config.toml
num_attention_heads = 3
norm_eps = 1e-05
init_std_up = 0.0457
optimizer = "adamw"
lr_mult_qkv = 0.5
warmup_steps = 207
Each number is 500 + 25 x the weight over the matrix's rms, rounded and kept within 0 to 999. Layers, rows and columns count from 0. Numbers have three digits each.

# layer 3 MLP down, 192x512, rms 0.0882, rows 83-191, columns 480-511
488488458527498500570469504463521465556496531472546521495511499492498443533507558542493559480478
501483485512488462531523481464479482501500521517491537508569532489517512529505510548505485517496
478527469492513495483470489501507496516492502504486499494514524517487430460490508486504527483535
459519496467488516512480486497541523477530519486521507538503477524534548471534530501460510490531
505536498504476509437544493466524508504512513504530555518509477510474492510452494486508504539458
518494489510455514478527498469545515481492480485541504498484477479544539544495507479504540508508
457530526492500476476494526491547533438505510436478491502527493486506513476494461527483506552497
489503486512504498511556497461505506516461528512495530540484491484540508485517559489518528469482
488518536528490490532506504496513505542503508524490499525464460521483496482477536418510513530520
465501517565475493487561513478464480558483490577533478519491502520478502505516467524495534502499
523532522511518452490483523521526480490470500447523503496514464479533488507487503483482458530516
486497502529476481501552471488466443538530482522470523501521488495515504486469503517481492452528
433496493496488483500478499479508517490519513477510527477512475536477523507494513490504475480480
461459501477489472500539475526481489481462525499509506511508496535523510506518522497523505501474
458485551496465527512485480500467514519513474460463466520500461473521478545478492488486507480474
538508507501499506510498478513530518519506473484529512463496540509502467469514476554460480512483
509518462477451525527537488464515540520551515488494516479487527516515520551502485527490503469539
485520487501475528523506471514500476485502539464514498522507467463511508452471521504462505513470
516488486502494485473493458480480514507489501474514483478486472532491497491497524469468514513507
458469455502494448483522477468492482534445494456514508502495468524491524395536473470494515468432
525505483522490508526501482505518495481498521484466496490531516477459495523524548563496511496473
520519474505481460500503517489480525529509521493518484512485491492505488446494492478531480501500
513478534517466527541527514449465492512526462508527499456442507499527553473514468481453472503499
518477464510516479497512481484533505541500497483486485485485468483551506463483486471496511503519
529515522515484527517518478476516489455533477521468484539509491557506478483487492517508466509544
515490490514514452490518513517494487465523490493508505490524519507503494450510522465495494498477
465531512454501493506502491489545499484501509477479467510533472516501490497494500525419514442478
516499487509509459497516470556469474479492453495527485508528498527548506467486492503491465488522
495485457498525493509456482492487527496520481504516491511531487483485499447487517512490480483500
468506527490502496523529531438555543544477495496503507483504498516491480530512476546523467509501
491475485514515504492496513517506484520469504511545520538561520506493504492476506526552526461516
519474473538517497515512550493493466480569461543501484510472501545557469554550500523483465514468
549527495495537498502490505526534516529491498490526516488517448499497405425538526453501492466493
497539512492490541525499498506529501474521516513478499496518517475514484520500488504493508490488
504477483481454462475521498483479480520506494480499517466500454495497516517537493501507482466502
527464470495535507522471512492520506512514523528497484533509542572426477518511481531507538510535
460543503496514491476448506520458509483492555556519525500446491484465477482512501528470468510534
514428495459526484493503439506494493447533468505460524496471489532540507493475502474502505477501
495489490487509499495507537470513522476494508528490487509525509508500521470483479498509463474493
490497464485538556499522493479509502486510517506512501524479561508507419480480507485507506527484
489503510543520494502449493547522514485494484498482507527496488511492478502499478466464497487503
500529479488530492511476520477509517496510480511483493531510433478518496529526515466476511500474
542472551481531489476463478482514494504472519489478484468501489506472477504451534484482512478495
498528500512529508482497534493541509486469500514467473538526458517489511513498472525524505546501
505475497487515452472457543525476512535460516470489456527503451432464500486520473489552552546489
497514490547469472509511503483525492490474472476503529514450495443519511476488495489529491464510
464493513470489491510528504494495523522464477497476492473539506517528519570517496495479512474505
504426500530495558548495423530452480485513499521532491468589508492528502574440469545432470450499
558417495493492537513488496539512554487485503508505526497486544510522471530458507490472476520516
483495497512490502523492498481520555499468503475476507478507491477500487455525472475475503484515
453518517531494503521510508470498487507491502518486524507505532486496489518485497469488482470513
504504479516503478496523497506501486526507508532482473482529525480474462500529505499521504520502
522476485474507477475511527513512495514515515497492498530477505510481481505528537510483493474498
503477493482541517497537512449487526518564494507522490503494486551481447509480478485532507521514
496514489457579449494504472563538514512459529485476495481500495508505467494465513453492493486531
498515485508524552492475501487511506491525543490500500543531551482480429509498484495476536499503
492480480572549479470532496456529501553468501526470485525474523509519479511448471512516485511529
531488508494499466506486445442484491450524489483499489486529517450465505456451494529486472506541
478499486523492427485497470538498523494478495485447513447460519541485521470476472477480499516536
507494529472524509480500482451475477517501500466522492470540502497510503550464533536510534474506
491486491506490508486511500485492480508507480518509493526474549492484495486474512496494520509471
510486493451501449477478538499491481450507488492492505552487468507469479516516510485496525482491
540495460476553523463500483504486495488562504472496453469506495469502481539506506533475484506449
542482558501523482484510484487479506493455555499526478533514443460510495507465485496471497510517
485486463485502524431521534460508468477508528538526523471492518515482547489491467545513510480480
502504516522489535535493496488461493475550504481487522478499505517480526568501493532486511470465
549498524471526454508510544505544491489497493499486477522518517540500488511534446519529514490486
515501499500535512490466494500504470495524520521504506532506470506493515454498490522460482471484
506505503495495482492532443526531468520514520526529499491476472503517476487464518486488507503524
517530476513513490491473483518544505491473511508500515535497470476444504510495497494499498518480
507506529498510455502488481436481497526481452500535525480451479501513481493457529500530501500535
492477532496516512523514471458497488492483517519502485486501504503499456508509482499480492494532
454522506512499496500472481503515538498508503441496495428550498506464431493458475497509503463561
526486537492534447450490527505472483540460483465484515516489465516530486500561554510506526447492
521479497514514490483493456470508485480532515495533510493478543490496434463474554496498494531543
475504526447540416424473515488553571533423531491582491502446488545506478414503523451565504542516
491500501506506447492491529531507513524521532491546488468464471488503471526494530507481511539490
524460508503514520508443475533476475493565516529517536491547464550529473491498463493463509449514
501488505515511488491506472490499520493507525515498520475505547507474464494459484542510513494469
458501487481509502511515535534506493508482498522527496498474495491554487536539494450542509461506
509479528488508523493516472485498487492472505479525516529469491481501490498454503512508499489511
539471503485507504448506443466496521519489528470482492500491524564493498488453541465515508470550
481494494481542488473517468479525492510491498530503492499463471536514501477524525506522500520540
528460504532488486515501474487497548508548522507502511534484523540480498476415497494484509474555
492492510469524523509485503496498502536437493503484479516507482508489499512485470513509475511490
525487473479501483477509503536488482512512534454495489525495511492494517518480485529494524496501
516476506512533497483480510486502514516461517486501524481512514493484503439455529492517496511515
500522527505528477487474557560484499510491478519524475516497532505512500471516509519547504546516
461478522507511494451493488473523511518467523499527488491506488556517494490462513536539492495510
476463490475483458499486510513482495476495495533520501488502505488517515443538511516512474491503
491513489515505501480517476529529467476485481499521531477506502503498466486456489489498505526476
486505511481478499496535486486513500517472478496472531515491469512508525467533511472458531505500
475505545507531486478495494500469522501522489484478483498464549532509509575463500475513463481474
487477487543538515504503519504510515479484490558504524471510481523490497496509538536524526560471
464535504496525450499481532499503479480504469524492495480466484489558523488485444565537545469506
450475501575499491489494501539478534558497519509488468499507507511529467487475484513499512492586
536513497471474473482503507513481523501532525518453508477510509494532570516493498545515476481481
533478499532506509522521514488527519522519486528517535497530538501507465484485490474480490458507
485509533472446488502470540483505487524471508491502521483483488484519506459472482537519490470520
533510505473507537475533484455518445528508481498515478509505536536523484465526499542511515496494
545501523466508494472519506528467494515503481527513493534462472490493526558498524538474521485462
554495501516496494510498459485498488500539541496502466502504492483502497502484488499474477530479
535537547492507504480481526488538504487478497528525529486521516476516500473524520500484573471492
525517471439477544481509486494484473483450496464460485400480478450475555505494501523507497514460
481497498497506511476463529543501534515494490498507494496473528534464486525543516533525510463482
497513494504473466480472505524519496487532476547510498496509486484462522486488519503502478545513
488534539498543531502528498498493484490504522450478523520504500488482487512476521493523499518514
526491497481523476484490460510493517468508503515510517481517525459460493523455504507472488479488
500541495515492529524483490506519488466479520497502492520495454507445482467499499512506505531536